Weights of a small transformer language model: a variant of Muon for these matrices.
Each number is 128 + 24 x the weight over its row's rms, rounded and kept within 0 to 255. Layers, rows and columns count from 0. The size above them is the row's rms in percent of the matrix's.

# layer 6 attention value, 192x192, rms 0.0926, rows 4-31, columns 96-191
size [104 101 100 101 105 100 101 102 103 102  95 100  98 101 100  92 102 104 104  99 102 101 102 103  94 101 104 100]
[[ 66 105 111 149 157 170  91 123 113 133 101 128 130 152  87 135 127 102 149 152 122 121 120 167 109 124 153 153 114 122 146 135 131 142 108 114 106 133 104 104 110 133 134 109  89 115 155 127 119 110 118 139 130  97 144  95 134 130 148 100 134 142 119  96 126 134 130 122 171 167  96 114 119 111 125 126 120 122 117 146 124  93 119 121  83 149 132 134  81 155 122 181  92 130 122 132]
 [205 157 146 115 129  90 183 152 136  81 150 132  87 130 130 189 130 142 138 134 144 171 116 112 112 154 112 135 143 120 130 142 148 131 101 136 107 106 125 119 133 116 117 107 167 128 136 140 110 120 138 116 132 104 120 160 122  87 129 114 129 107 112  95 119 146 129  92 112  83 127 127 127 146 130 135 148 143  95 159 152 128 120 133 118 149 112 140  95 130  98 135 101  82 160  61]
 [117 141 122 102 132 106 104 121 104 136  90 165 105 111 119  93 161 148 153 123 152  93 140 104 126 145 104 127 164 153 107 165 103 130 103 125 135 145 115 137 162  85 168 135 180 126 115 117 148 150  55 159  92 154 129  89 139 133 125 163 153  84 125 127 131 137  97 122 149 124 135 151 134 133 137 115 129 142  98 116  86 109 137 114  68 137 150 134 143 113 142 122 151 149 111 114]
 [117 140 104 111 160 108 129  75 114 128 133 122 148 127 119  85 111 108 101 118 105 133 151 150 140 104 112  85 119  99 137 130 101 125 133 156 128 131 145 117 152 127  78 127 134 150 112 137 101 134  97 149 118 118 120 147 117 159 185 111 143 123 100  88 135 132 121 135 135 128 123 136  85 111  96 123 103  95 127 134 119 157 139  88 151 162 147 106 101 135  62 119 163 153 133 172]
 [103 133 145 123 157  99  77 120 142 122 150 137 123 121 139 106 157 108  81 122 147 141 141 116 115 159 169 164 138 140 121 109 166 107 111 110  94 141 131 129  98 157 102 148  96 120 105 137  96 146 132 124 137 151 164 123 116 105 121 133 152 156 134 121 110 101 146  84 122 130 112 154 136 186 174 149 124 109 159 119 131 168 121 114 100 115 116 120 140  99 145 125 183  47 146  99]
 [100 135 136  94 154 130 128 138 112 117  82 132 115 121 143 109 126 128 135 122 124 106 114 155 127 103 143 146 119 120 112 123 110 130 139  97  97 119 115 154 148 150 148  87 140 120 119 148 122 124 110 102 143 124 124 174 114 133  92 144 128 139 104 153 152 144 156 110 114 113 125 153  96 151 155 144 132 113 125 138 155 143 116 158 142 114 118 140 150 131  78 133  49 113 141 100]
 [130 125 148 108 141 114 115 119 176  99 154  68 139 112 158 126 151 163 126 112 106 139 156 148 132 126 166 135 138 132 100 141 179 119 125 126 109 145  99 110 176 104 151 137 126 127 126 144 131 140 117 100 176 124  84 148  95  97 129 162 135 128 134 152 117 122 136 123 115 188 143 110 148 104 142  80 140  97 173  97 130  99 174 150 134 108 135 111  90 125 115 123 144 108 123 128]
 [ 59 138 143 159 125 161 145 117 132 124 177 118 117 120  86  94 160 145 141 132  99 172 121 115 156 135 172 115 153 148 163 155  99 133 116 129  75 107 151 125  97 121 136 126 143 148 119 182 106 145  76 121 138 141 126 145 120  98 149 112 160 117 136 144 134 131 101 115 128 107 135 108 151 144 138 158 136 118 111 117 132 145 136 134  65 170 123  83 186 101  91 121 128 151 111 149]
 [187 160 135 206 157 170  86 161 150 137 117 120 121  99 120 136 109 136 171 124 152 124 133 136 117 151 116 150 107 121 131 161  98 166 158 156 102 118 104 168 103 132  89 113 124 147 154 123 145 115 163 150 146 150 111 138 125 162  90 103 126 157 137 106 140 161 116 132 118 181 120 146 116 106 135 164  88 158  94 110 132 167 134 132 108 147 137 107 110 109  50 113 139 118 110 109]
 [144  98 128 114  95 136 149 134 134  98 129 115 166 122 141 169 135 119 138 147 114 141 105 132 135 143 135 141 113 121 110 101  92 110 134 132 144 120 113 120 157 141 132 122 123 120 108 155  90  96 129 112 148 129 127 136 163  81  96 138 141 134 108 156 132 161 121 120 118 161 123 128 148 129 143 120 113 134 135 168 113 110 130 139 134 129 153 136 124 118 129 107 109 116  93 113]
 [129 131 128 135 159 103  81 111  96 150 116 113 125 157 121 124  74 114 132 130 154  67  99 117 115  68 143 119 139 161 106 115 146 109 130 105 111 110 147 185 129 139 131 107 102 109 110 121 122 123 110 127 135 114 139 174 148 121 149 169 152 139  95 122 152 141 116 103 143 137 122 140 144 118 153 138 152 144 125 148 169 121 154  83 132 141 132 127 203 108 144 100 136 111  70 164]
 [143 115 140  97 135 167 210 157  99 145 158 123 134 116 127  84 125 130 118 137  99 113 132 140 121 105 113 126  98 155 148  94 137 105 111 147 106 133  86 125 136 114 127 140 178 122 172 110 126 152 182 138 129 156 174 115 111 127 167 115  94 117 132 133 118 138 121 180 115 118 110 141 121 152 114 121 106 134 106 123 108 137 142 152 100  85 122 138 137 132 115 144 119 141 135 154]
 [ 83  95 150 114 121  81 125 151 142 135 168 168 136 121 111 124 113 120 115 146 113 159 118  98 174 118  94 133  95 141 154 121 113 116 143 140  91 118  81 137 103 115 114 165 170 157 112 127 135 128 129 160 122  90  92 131 100 131 142 120 118 154 119 114 126 150  87 138 112 150 143 108 122 136 123 153 137 174 164 158 109 103 121 114 133 140 121 134 151 131  93 142 130  89 144 118]
 [118  98 152  93  99 133 101 153 121 106 123 139 156 121 148 154  90 116 157 131 120  80 121 145 113  88 124 136 149  93 147 116 150 164 129 125 144 100 114 127 135 148 137 178 137 160 144 155  91 120  94 115 174 112 132 121 121 144 112 129 111  87 113  70 115 120 147 128 114  85 133 103 147 123 187 112 135  82 187 143 129 168 160 110 102  87 143 118 217 138 109 134  91 160 159  91]
 [104 174 151  85 154 179 172 118 115  85 137 168 117 148 113 120 141 121 138 106 160 103  83 126 111 135 150 102 138 159 162 119 125 119 137 107 112  95 138 155 106 120 140 110 112 163 129 113 130 104 127 126 173 149 155 127 125 114 151 139 155  41 139 158 125 124 144 118 115 170 123 102 142 117 143 108 116 120 159 123 119  91 130 131 128 114 107  88 127 136 132 110 172 109 144 162]
 [174 105 121 147 112 147 167 132 160 144 148 104 156 122 133 111 104 100 118 154 167 119 149 129 165 127 136 131  98  89 100 134 170 178 146 150 128 134 106  91 107 132 109 113 146 108 107 160 133 155 114 134 107 103 113 128 142 108 135 144 146  98 131 126 129 104 104 148 137 101 115 134  99 145  83 130 156 138 133 153 110 156 159 107  85 150 161 149 116 135 122 125 173 131 129 156]
 [175 135 124 115 109  75 166 103 141  86 134 101 117 136 110 184  92 111  98  96 101 149  95 140 113 142 117 136 119 115 133 150 123 165 110 137 157 133 105 149  60 123 112 118 151 120 118 147 136 138  94 165 126 114 161  96 165 120 145 127 112 101 109 124 111 135 117 151 133  83 137 122 135 137 128 144 123 121 149 127 167 135 110 138 117 109 116  97 131 142 150 155 110 110 130 144]
 [117 139 124  86 120 107  97 111 120 118 134 112 131 116 105 108 102 133 146 150 169 153 127 121 132 119 177  86 143 139 182 124 104 147 127 103 148 143 144 120 101  97 122 137 150 123 134 153 159 123 106 122 106 134 113 161 158 119 178 141 139 101  92 100 151 126 136 156 109 173 125 131 124 135 152 120  99 128 115  93  87 151 144 142 157 111 112 116  83 134  86 129  82  64 161 118]
 [181  98 118 124 135 125 140  96 181 115 135 140 148 133 155 116 143 118 123 144 150 117 119 153 128 111 152 145 150 125 169 142 103  84 150 116 158 149 153 127 132 159 169 126 121 129  70 104 128 113 159 123 117 101 124 102 126 130 139 118 162 103 171 151 132 131  91 151 118 118 126 128 108 138 146 136 149 132 128 103  89 128 113 129 103 139  97 159 141 137  52 132 132 100 134 101]
 [156 111 129  84 135 120 126 146 126  95 145 133 140 111 134  87 106 147 113 146 118 111  56 176  99 138 122 121 132 140 116  97 141 160 123 123 142 139 130 111 132 139  96 161 127  96 123 154 150 148 143 120 131 161 163  88 135  98 124 123  97 134 104  65 136 137 165  99 120 111 129  84 144 113 115 126 125 102 142 140 123  99 126 134 139 153  95 110  88  56 117 121 149 112  98 143]
 [133 153 124 128 148 137 174 107 182 150  81 130 159 117 129 140 122 154  81 136 141 113  88 125 132 100 140 140 122 118 118 147 117  96  95 118 119 121 152 124 144  89 113 147 124 121 123  96 133 114 128 116 159 123  86 135  96 127 128 123 135 167 132 120 128 128 145 124 114 172 119 117 117 147 128 146 132 123 123 160 103 172 152 134 139 105 105 148 173 127 119 124 140 166 127 173]
 [158 139 119 134 126 133 139 107 102 145 102 123  98 140 130  87 114 129 155 127  83 145 134 143 139  91 130 125  99 111 107 127 139 175 139 132 121 131 153 157 117 139 104 145 126 124 116 104 177 169 128 151 120 144  69 133 152 120 101 158 138 104 122 107 117 107 113 144 113 134 142 102 127 127 132 154 120  92 122 103 142 115 111 120 189 137 127 173  67  82  70 113 122 184 135  95]
 [148 137 116 167 110 145 158 155  66 108 142 132 117 149 131 119 108 107 150 154 140 116  92 118 143 121 142  95 112 143 144  75 138 101 140 128 121 119 116 155 141 100 134 110 107 118 113 144  81 108 139 134 146 170 112 145 151 122 110 161  94 125 138 126 148  91 130 111 146 124 135 103 139 160 135 188 119 138 137 164 132 173 130 124 140 182 110 155 103 156 140 118  77 109 130 197]
 [129 127 143 178 109 146 114 150 130 104 148 106 138 133 156 126 129 118 122 129 125 100 119 186 108 135 119 125 149 129 128 111 120 145 104 138 119 129  94 129  97 129 160 134 119 116 134 127 130 138  78 127 159 158 115 119 118 121 176 108 110  67 128 116 137 131 109 124 116  92 150 167 126 148 154  98 135 142  90  90  97  92 150 124 189 121 139 182 155 160 119 101  75  86 133 140]
 [149 122 122 128 123  97  77  97 154 134  98 114 112  88 135  82 120 161 112 158 125 149 106 162 149 129 115 151 125 139 164 148 119 114 130 130  90 104 120 125  80 117  98 123 137 117 103 119 138 131 142 109 126 166 157 118 136 139 148 148 115  78 125 181 143  85 137 154 128 128 153 160 112 125 102 154 100 124 144 172 129 144 124 133 117 152 123 142 128 149 100 143 165 129  94 122]
 [118 109 166 156 120 131 113 138  77 132 106 116 122 159 194 105 119 128 108 129  95 143  95 132 133 106 132 153 135 141 101 136 103  93 111 136 132  98 150 149 120 113 118 135  94 128 113 136 161 118 137 112 128 124 125 155 136 111 162  85 123 130 116 140 141 132 144 130 101 106 129 133 115 121 138 137 117 127 117  91 114 171 127 147 123 100 126 151  99 129 173 131 194  93 161 138]
 [156 171 139 136 108 128 144 110 177 149 147 104 123 120 103 122 111 105 133 126 113 131 143 135 128 126 146 136 115 121 110 112  96 151 173 137 105 126  93 147 134 159  78 125 109 109 159 131 143 137 107 146  81 115 106 134 128 160 165 103 125 136 157 111 125 113  93  98 125 106 124 127 115 163 176  69 122 125 117 112 135 119 115 124 128 112 118  96 118 103 153 159 163  95 129 203]
 [148 145 160 176 142  64  77 142 153  95 143 142  92 123 122 136 161 132 130 113  96 125 119 107 128 148 116 112 104 120 145 135 122 141 123 182 141  85 135 110 134 129 110 121 100 133  86  96 161 138 170 127 104 118 133 159 122 121 120 124 141 125 132 130 133 123 119 121 133 123 138  98 107  90 111 118 127 120 165 131 117  64 130 148 122 145 111 116 159 167 175 110  91 134 140 119]]
# layer 6 attention output (transposed), 192x192, rms 0.199, rows 4-31, columns 96-191
size [104  98 102 106 104 100  93  97 107 102 100 100  98 100 100  87 101  97 106 104 104 106 100 104 102  98  99 100]
[[168  97 114 130 106  83 149 136 172 132 156 126 118  89 184 133 134 139  99 125 130 145 137 117 140 116 131 102 115  98  80 125 114 136 147 125 137 140 140 191 156 118  89 126 156 137  78 128 130 138 151 107 112 144  82 133 132 132 120 170 121  91 131 164 157 147 150 114 116 113 159 137 149 166 161 135 123 142 140 121 113 140 138 134 169 101 127 137 162 122 132  99 147 131 151 138]
 [ 76 110 152 151  95 159 109 135 125 146 102 119 189 126 125  63 133 126 147 137 123  90 148 115 125  86 104 128 170 140 133 111  78 115 135  95 137 116 109  92 132 130 132 128 103 127 149 112 141  98 130 112 135 137 113  93 132 168 121 151  99 115 175 167 116 107 126 142 137 134 122 144 131 111 127 151 109 112 124 103 124 146 140 116 154 125 118 127 142 123 163 134 135 186 106 187]
 [131  96 114 147  98 125 147  88 168 152 152  80 178 149 134 156 114 141 105 115  78 161 126 147 124 102 137 122 115 137 125 108 113 147 138 164 106 148 124 124 121 135 122 122  98 129 124 105  99 142 149 153 183 123 134 189  82 134 113  97  89 136 140 139 144 124 154 131 104 145 150 104 142 121 111 138 127 137 142 125 148 167 108 123 151 110 132 130 101 140 129 142 122  93 113 108]
 [130 134 120 113 117 131 107 185 142 127 126 142 132 113 129 179 130 145 176 139 167 132 101 107  94 164 127 148 139 150 117  88 140 108 123 120 135 107 124 128  98 146 163 115 135 132 130 110 171 119 146 123 143 120 131 105 134 116  69 117 113 143 134 171 128 124 118 125 108 117 140  87 171 123 165 142 140 164 119 132 133  95 137 163 123 108 155 150 147 134 176 156  91 126 118  72]
 [147 134 165 121  96 143 176 128 124 100 133 104 147 148  94 154 105 145 147 138 112 131 142 144 117  90 111  77  65 122 159 169 101 130 125 142 170 131 115 158 174 114 145 101 150 135 121 134 140 180 129 197 136 127  94 125 121 157 144 124 129  92 121 136 155 153 133 166 131 134 144 103 140  89 114 109 157 109 110 142 124  98 145 134 196 129 131 130 104 158 106 140  85 177 131 137]
 [171 131  96 129 128 116 122 136 154 161 175 141 152 112 123 167 142 114 130 138 123 146 162  99 115 150 122 112 134 111 157 151 152 154 115 181 168 122 126 127 105 103 117 152 150 132 136 100 144 123 157 141 121 117 148 102  91 114 170  94 117 110 150  97 103 115 121 159 146 145 118 110 152  98 100 125 126 109 174 109  86 114 140 103 116 163 105  98 126 121 173 121 198 152 121 159]
 [102 137 161 122 108 137 152 108  82 121 112 166 134 138 128 154  76 107 124 121 127 103  96 103 100 122 124 138  80 157 141 124  80 141  98 138 149 107 147 145  80 139 141 112 122 159 143 123 155 162 129 234 107 135 163 156 103 130 110 111 124 125 108  94 139 137 142 130 104  93 116 138 112 166 127 171 102 169  84 100 109 137 113 107 137 105 144 159 157 135 125 130 120 130 140 123]
 [197 115 132  79 124  92 122 117 122 119  75 122 131 148 161 186 133 107 108  99 137  90 147 134 112 116  98 145 106 147 102 123 156 134 135 113 157 112 133 131 158 123 133 147 116 113 118  97 144 145 152 169 116 114 109 111 121 165 103 133 110 155 107 128 125 119 169 158  97 148  97 164 116 112 114  93 105 150 155 118  95 120 136 142 172  82 115 143  97 144 170 130 138 107 154 109]
 [ 88  94 152  54  95  84 133 116  99 121 154 118 137 142 120 104 121 113 105 139 110 124 100 127 151 107 131 101 144 128 118  93 142 103  80 129 162 103 150  71 159 125 162 104 119 112 108 142  99 115  81 103  66 103 144 108 118 111 144 129 107 112  95 158 106 101 138 129 130  79 145 138 128 128 116  98 139 104 157 160 129 107 125 103 131  98 138 163 149 133 164 124 137 126 133 134]
 [118 146 131 115 159 150  99 175 116 134 138 131 118 130  96 112 107 133 147 133 144 118 156 132  97 102 107 114 152 127 129 136 163 130 162  99  87 132 135 152 110 111 116 134 134 123 138  97 138 104 123 128 134  96 120  93 132 160 150  99 115 142 144 121 103  88 113  86 102  78 155 127 121 136  77 132 113 131 107 112 138 140 116 141 126 120 150 140 116 115 144 163 133 178 147 165]
 [120 103 137 109 122 162 153 127 155 112 111 140 129 123 136 147 161 141 114 134  80 150 135 182 142 156 131 145  71  83 145 134 162 123 124 159 143 100 129 113 123 108 166 186 170 136 130 143 133 173 135 140 127 139 146 115 129 148  93 102 116 106 154 125 110 120 152 133  93 121 161 138 108 128 115 128  78 134 160 101  93 134  95 168 119 122 146 125  65 121 137 124 127 138 173  88]
 [109 144 128 145 106  94  70 119 146  69  95 134 145 127 125 170 127 126 150 114 160 130 147 122 110 176 147 150 150  96  96 152 131 123 167  88 158 120 146 146 111 169 132 104  70 136  85 139 125 114  77 146 137 100  62 113 108 128 111 150 164 127 139 141 112 113 144  63 157 131 163 129 119 118 131 121 127 114 131 152 168 124 121 109 164 171 137 124 136 101 130 127 137 104 104  92]
 [152 139 155 137 117 150 139 108 110 138 110 124 134 133 141 143 166 136 164 126 163 121 115 137 122 138 113 116 196 123  92 138  83 138 113 122 158 136 125  81 158 130 115 126 102 114 124 119 136  78 128  38 112 189 150  88 128 143 102 137 104 101 158 154 109  98 156 121 151  97 142 141 110 126  92 118 111 115 120 100 118 159 149 138 121 117 116 125  97 130 131 130 125 154 112 121]
 [115 157 135 139 150 149 160 109 142 118 111  80  70 127 122 121 168 133 122 108 130 163 134 119 123 153 138 125 110 155 135 136 116  94 137 121 113 124 171 116 107 106 112  82 129 113 122 110 159 140 157 185  94 135 110 150  91 101 137 127 145 179 138 190 100 133 149 129 134 176 141 139 105 129  91 144  80 149  86 107 134  80 111 179 149 176 160 145  90 132 123 106 158 115 123 151]
 [149 137 147 166 116 106  93 129 133 145 136  98 109 109 128 142 123 117 135 159  95 180 170 124 163 106 125 151  86 111  98 123 125 123 110 140 151  79 105  92 146 146 120 153 155 106 153 133 122 158 107 168 137 109 103 148 108 103 123 137 123 190 113  87 103 139 145 124 129 107 130 166 109 121 135 173 162  94 118 149 125 164 138  95 126 135 104 186 131 123 134 126  70 139 127 114]
 [ 90 157 126 114 119 134  84 117 106  89  98 116 142 118 117 154 162 168 161  82  88 130  88 135  91  94  95 127 121 142 112 103  98  87 124 113 136 111 156 143 122 107 146 179 133 165 138  94 117 132 128 115 109 186 157 128 113 162 140 117 110 144 122 132 136 153 115  89  97 130 134 151 148 100 143 141 107 131 136  90 133 127 123 186 149 111 149  93 120  98 143 124 103 136  96  94]
 [ 77 140 183 121 144 165  96 144 123 178 116 173 135 116 132  86 161 145 163 158 165  90 180 123 142 116 162  97  93 135 117 109  83  98 134 114 108 127 125 115 148 135 146 144 108 123 124 116 109 148 163 136 126 133 158 154 162 136 136 105 141 137 130 132 145 112 160 118 125 136 130 123 151  87 144 104 129 113 146 152  96 117 134 159 162 134 113 141 120 119 108 130 108 156 152 122]
 [168 161 165 186 124 151 141  95 135 127 112 109 139 135 175 150 140 124 139 103  90 105 129 139  88 131  95 172  74 122  87 128 152 118 110 135 142 121 125 138 145 124 157  99 126 159  93 119 124 168 147 183 180 121 143 128 157  98  97 113 127 150 166 168 125 122 115 142 147  87 128 117 128 133 126 103 165 115 149 142 170 124 139 132  79 145 116 153 175 133 150 125 137 162 133 137]
 [ 92 155  90 141 107 131 111 149  89 167 128 121 130 114  93 122 119 131 141 103 129 154 119 101 116 146  98 104 135 141  95 134 143 176  85 136 102 142 103 108 119  95 102 142 116 109 192 152 109 121 107 122 120 165 115 167 148 128 137 131  89 128  86 102 113 113 150 112 164 123 143 109 131 106 112 118 112 116 130 155 170 134 151 103 132 102 140  93 104 134 189  95 139 146 154 154]
 [108 115 152 151 167 129 109 102 148 142 128 128 103 140  91 163 153  94 126 108 125 134 177  85 144 115 167  96 121  95 135 165 114 110 131 133 125 131 137 138 100 123 161 129 127 152 119 115 115 131 136 112 115 110 111 170 151 149 133 146 144 137 125 178 123 124  76 149 168 123  88 169 124 141 133 128 102 168 153 101 119 162 137 111 116 108  89 121 154 176 141 162 111 149 152 123]
 [115 131 116 113 113 129 108 132  89  86 147 125 113 140 104 119 158  71 165 109 135 135 156 119 131 165 127 100 115 134 137 117 157 147 128 123 105 135 111 164 155 162 135 110 137 144 118 153 152 139 137 128 125 129 149 154  98 135 149 119  85  96 124 130 148 139  84 101 117  86 148 160 145 126 127  81 123 130 135  75 126  72 108 125 139 152 107 119  74 117 158 148 112  82 135  87]
 [107  96 106 148 120 110 136 157 149 118 113 157 129 114 125 167 102 158 113 103 158 112 145  93 125 182 120 129 134 118 143 112 120 101 128 122 174 148 106  96  98 141 125 135 130 138 141 178 116 121 145  99 127 115 183  91 127 140 170  83  96 148 144 146 114 144 136  91 130 127  82 139 121 109 121 103 155 172 125 154 145 132 136 142  90 134 114  79 196 143 155 131 136 104 103 133]
 [100 129 133  94 136 131 118 104 190 135 109 120 146 144 116 134 174 150 107 106 102 126 180 173 125 126 139 149 101 125 100 157 138 175 122 112 121 110 146 106 106 167 115 182 150 139 157 110 153 153 106 120 149  91 140 114 142 132 132 116 168 144 125 132 107 149 144 153  96 122 162 127 112 122 113  89 128 134 126 114 121 112 133 109 114  84 112 125 158  72 111 137 169 125 101  62]
 [120 143 116  85 149 107 137  66 135 170  89 137 112 101 104 116 128 148 153 109 124 147 146  95 125 134 138 135  77 127 125 151 154 111 147 154 151 131 169 126 167 132 112 118 154 167 133 135 137 163 180 161 132  88 134 152 119 146  93 149 157 196 138 129 131 113 122 112 142 158 117 101 145 129 142 149 124  87 153 167 179 160 118 127  79 134 125  92  98 102 144 168 163 183 132 124]
 [130 142 103 144 115 131 164 133 108 137 144 137 107 188 112 187 114 130 137 117 131 114 176 108  88 142 144 100 126 110 120 114 152 148 118 153 192 138 129 119 147 147 163 179 134 126 164 165 139 126 109 155 121 133 117 118 113 122  93 106 144 158 113 102 131 153 107 109  97 147 105 139 135 130 163  90 143 133 121 108 152  98 152 117 157 144 106 125 127  99 133 119 105 135 161 126]
 [118 158 178  95  99 138 153 123 179 162 115 103 125 142  72 145 155 151 154 119 137 109 138 155 148 133 145  97 103 134 142 138 162 173 148 133 123 110  98 136 161 112 136  96 166 143 139  98 118 151 111 124 163 111 127 129 126 118  92 189 154 135 143 117 144 131 142 124 122 156 122 130 169 160 143 124 121 125 168 137 139 118 125  98 111 157 110 133 141 126  95 105  94 163  79 114]
 [123 105 119 111 125 112 109 149  96 143 118 168 141 117 156 122 141 148 121 147 124 132  99  79 153 141 104 131 123 130 122 136 168 128  93 110 136 138 171  99 134 103 163 123 146 139 100 103 113 131 149 104 142 146 136 109 108 119 101 149 139 125 132 131 116 143 167 160 124 160 124 120 124  91  85 181 160 140 138 124 108 146 121 105 139 147 137 151 135 158 105  80 103 160 134  45]
 [137 128 162  83 125 167 176  95 111 148 115 112 156 143 161 130 100 132 122 113 145 143 132 109 116 126 142 131 106 153  96 122 143 123 116 112 114  93  92 151 124 169 136 119 145 133 151 169 116 140  90 125 155 127 105 104 143 125 139 145 109 125 153 128 124 129 149 118 102 136 127 127 138 152 147 131 135 112 105 132 148 171 144 105 151 116 100 143  86  82  99 127 158 116 121 160]]
# layer 6 attention query, 192x192, rms 0.0833, rows 32-39, columns 96-191
size [117 106  97 125 107  97  76 100]
[[ 70 123 130 108 114 167  80 161 119 128 106 110 130 150 129 109 135 113 143  94 127 101 136  86 139 157 125 109 129 142 146 114 173 127 157 140 121 133 151 165 121 139 127 153 110 159 154 165 122 124  52 158 108 126 113 128 132 152 169 122 143 150 103 186  83 116  62 129 159 131 143 113 153 118 159 110 148 121 122  86 141 137 135 114 114 157 115 128 182 164 188 147 173 122 115 131]
 [ 78 119 151 103 146 126  79 129 141 130 113 142 134 140 148  88 126 109 103 113 145 158  98 152 145  80  87 143 157 156 123 144  86 113 139 123 157 118 138 161 106 121 114 133 117 128 123 114  82 125 103 104 164 118 140 161 127 119 136  84 101 127 117 168 150 153 119 111 100 183 114 128 113 155 137 153 161 126 143 101 141 153 133 145 184 138 124 137  80 166 108 139 120 115 122 148]
 [127 128 143 152  93 109 140 122 140 129 163  94  90 126 132 149 161 131 155 132 131 102 157 102 126 151 160 137  84 136 114  91 147 134 117  71  72 139  80 131 126 159 135 137 135 117 141 115 156 132 142 128 123 141 135 133 129 130 147 179 137 127 116 119 123  94 146 149 139 139 132 143 121 149 158 122 114 124 108 150 113 151 147 113 121 122 148 111 114 131 122 111 135 165 145 150]
 [ 86 144  87  54 155 165  79 138 108 118 132 139 124 125  97 127 143 128 138 106 134  99 159 122 142 126 126 120 161 144 151 131 133 124 140 131 134 121 143 166 120 123 131 149 107 123 147 151 114 121  85 145 133 173 120 146 154 138 158 145 127 147 106 182 112 124  73 118 150 159 119 113 133 129 156 133 110 130 153 102 117 138 140 144 155 125 136 131 214 164 202 144 170 144 103 106]
 [190  98 133 160  95 109 161 143 146 150 151 117 121 123 177 106 131 143  85 122 128 129  81 127 128 155 127 129 102 134 135 109 134 100 115 158 121 133 121 129 100 150 132 125 123 116 106 109 141 132 170 103 143 109 133  96 148 123 141 112 142  95 143 101 130 135 143 137 118  84 129 127 100 153 100 154 116 141 117 148 123 114 122 139 119  90 120 119  59 121  92 133  62 120 160 109]
 [134 145 103  81 138 109  84 115 137 119 152 102 109 143  85 137 176 122 140 130 128 122 182 143 165 148 137 150 115 157 105 108 133 147 134 101 110 120  97 173 119 149 108 111 101 112 175 124 134 160 112 122 178 178 146 161 144 121 166 181 138 135 130 147 156 129 123 158 141 153 142 107 143 158 152 142 122 139 129 125 122 165 141  94 115 114 183 118 159 159 173 137 140 147 147 142]
 [182 124 138 159 160 102 160 115 155 152  93 131 132 117 155 145 115 135 119 128  91 135  90 118  95 135 106 126 103 119  84 119  97 110 134 120 141 114 140 110 115 137 140 115 175 123 107 113 114 123 135 131 141 103 126 124 144  94 155  82 122  98 159 115 148 116 176 116 122  55 128 105  96 125 116 142 134 159 144 111 131 126 118 114 112 142 111 176 105  88 126 106  69 149 140 145]
 [165 127 122 100 124  69 102 134 124 108 137  92  56 152 120 126 154  92 100 107 122 138 117 147  94 129 150 148  96 168 133 121 145 130 107 114 103 154  86 178 112 149  95 139  92 121 150 125 150 155 151 124 162 150 120 135 122  87 162 166 151 110 115 135 166 107 165 151 142 122 128 117 135 171 107 121 141 131 139 136 128 174 109 122 144 120 160 107 153 142 163 118 133 151 147 143]]
# layer 6 attention key, 192x192, rms 0.0857, rows 32-39, columns 96-191
size [ 82  90  79 104  68 106  90 115]
[[121 115  88 153  85 132 132 149 103  53 114 114 113  98 127 158 157 126 138 134 129 124 143 136 108 166 114 104 102 112 116 143  98 168 105 112 182 108 144 140 160 110 138  75 142 142 110 156 161 134 104 147 124 133 145 133 166 143  66 150 110 136 117 133 127 134  85  88 180 121 153 119 101 104 131 137 136 168 143 132 125 127 159 121 123 112 125 133 123 119 158 144 180 126 118 131]
 [114 119 176  61 171 157 103 134 138 140 166 130 108 137 126 134 154 105  97 125 124 153 139  97 123 138 119  98 147 130 102 171 110 119 148  86 114 154 123 126 179 166 137 188 107 141 122 184 137  97 142 144 147 181 144 163 120 112 168 101 123 128 112 101 149 118 116 141 105 160 114 145 103 164 128 129 117  95  91 121 136 154 142 171 160 147 149  94 157 163 137  93 141 130 159 119]
 [141 104 133 137 137 147 140 129 140 126 125 127 132 117 115  95 112 147 137 152 121 107 134 129 115 161 150 132 118 137 122 118 102 147 116 139 152 109 141 140 136  66  98 111 104 100 117 152 153 129 125 132 110 105 145  73 144 126 144 139 130 116 144 123 159  94 110 118 151 141 178  82 130  53 135 117 152 122 143 138 131 177 117 107 100 104 128 103 140 117 113 135 141 103 116 129]
 [144 149 140  91 126 138 130 160 120 119 147 108 136 137 127 131 159  78 146 123  94 163 149  72 130 148 131 113  91 155 162 154 131 109 140  93 113 140 109 136 177 164 125 172  91 165 137 133 122 105 170 176 130 138 117 156 130 144 156 114 119 138 104 155 136 138 145 125 123 154 138 118 118 163 151 107 143 111  96 132 110 133 149 162 168 137 149 121 130 154 107  86 131 131 159 123]
 [110 137 126 122  98 144 158  75 134  99 151  91  89  79 128 124 126 152 145 125 118 132 117 111 111 152 113 151 137 153 102 155 116 114 132 145  91 100 114 159 141 120 138 139 115 151 111 188 179 161 124 149 135  90 132 161 154 133 145 124 112 121 110 105 137 139 106 124 139  80 144 139 103  80 130 122 151 131  99 149 131 144 126 128 101 175 120 112 125 146 129 143  87  99 139 114]
 [137 126 150 106 121 102 114 157 107 100 101 106  94 151 136 129 145 109  99 121 106 145 133 141 111 143 146 111 107 157 149 175 132 139 139 140 125 140 138 157 161 171 133 143  75 150 154 143 141  97 180 134 141 130 127 125 112 120 158 110 118  83 121 139 119 158 107 149 117 179 119 127 141 144 103 158 151  83 101 144 143 113 154 128 210 139 145 108 161 137  97 114 148 136 160 127]
 [134 149 140 142 106 166 156 158 103 128 105 113 128 128 117 133 137 107 114  62 136 136 148 116  75 156 121 135  73 120 135 132 172  99 141  89 123 133 159 116 167 134 114 139 114 143 160 136 143 161 153  98 127 125 185 112 132 132 162 118 119  81 117  75 142 116 132 168 130  94 138 167 145 130 106 118 156 103 143 156 107 136 130 164 135 152 119 142 152 143 103 153 106 117 179 125]
 [159 133 122  85 181 115 122 140 116 115 116 102 109 154 122 157 134 102 110 121 116 147 140 135 110 132 161 108 104 128 127 148 121 147 131 134 103 122 124 169 134 157 133 165  95 160 178 154 151 119 186 133 130 152 112 126 119 122 137 118 120 108 109 150 123 130 139 115 130 169 114 123 138 119 125 130 134 128 109 145 116 109 142 139 203 140 156 125 143 145 112 107 136 137 148 105]]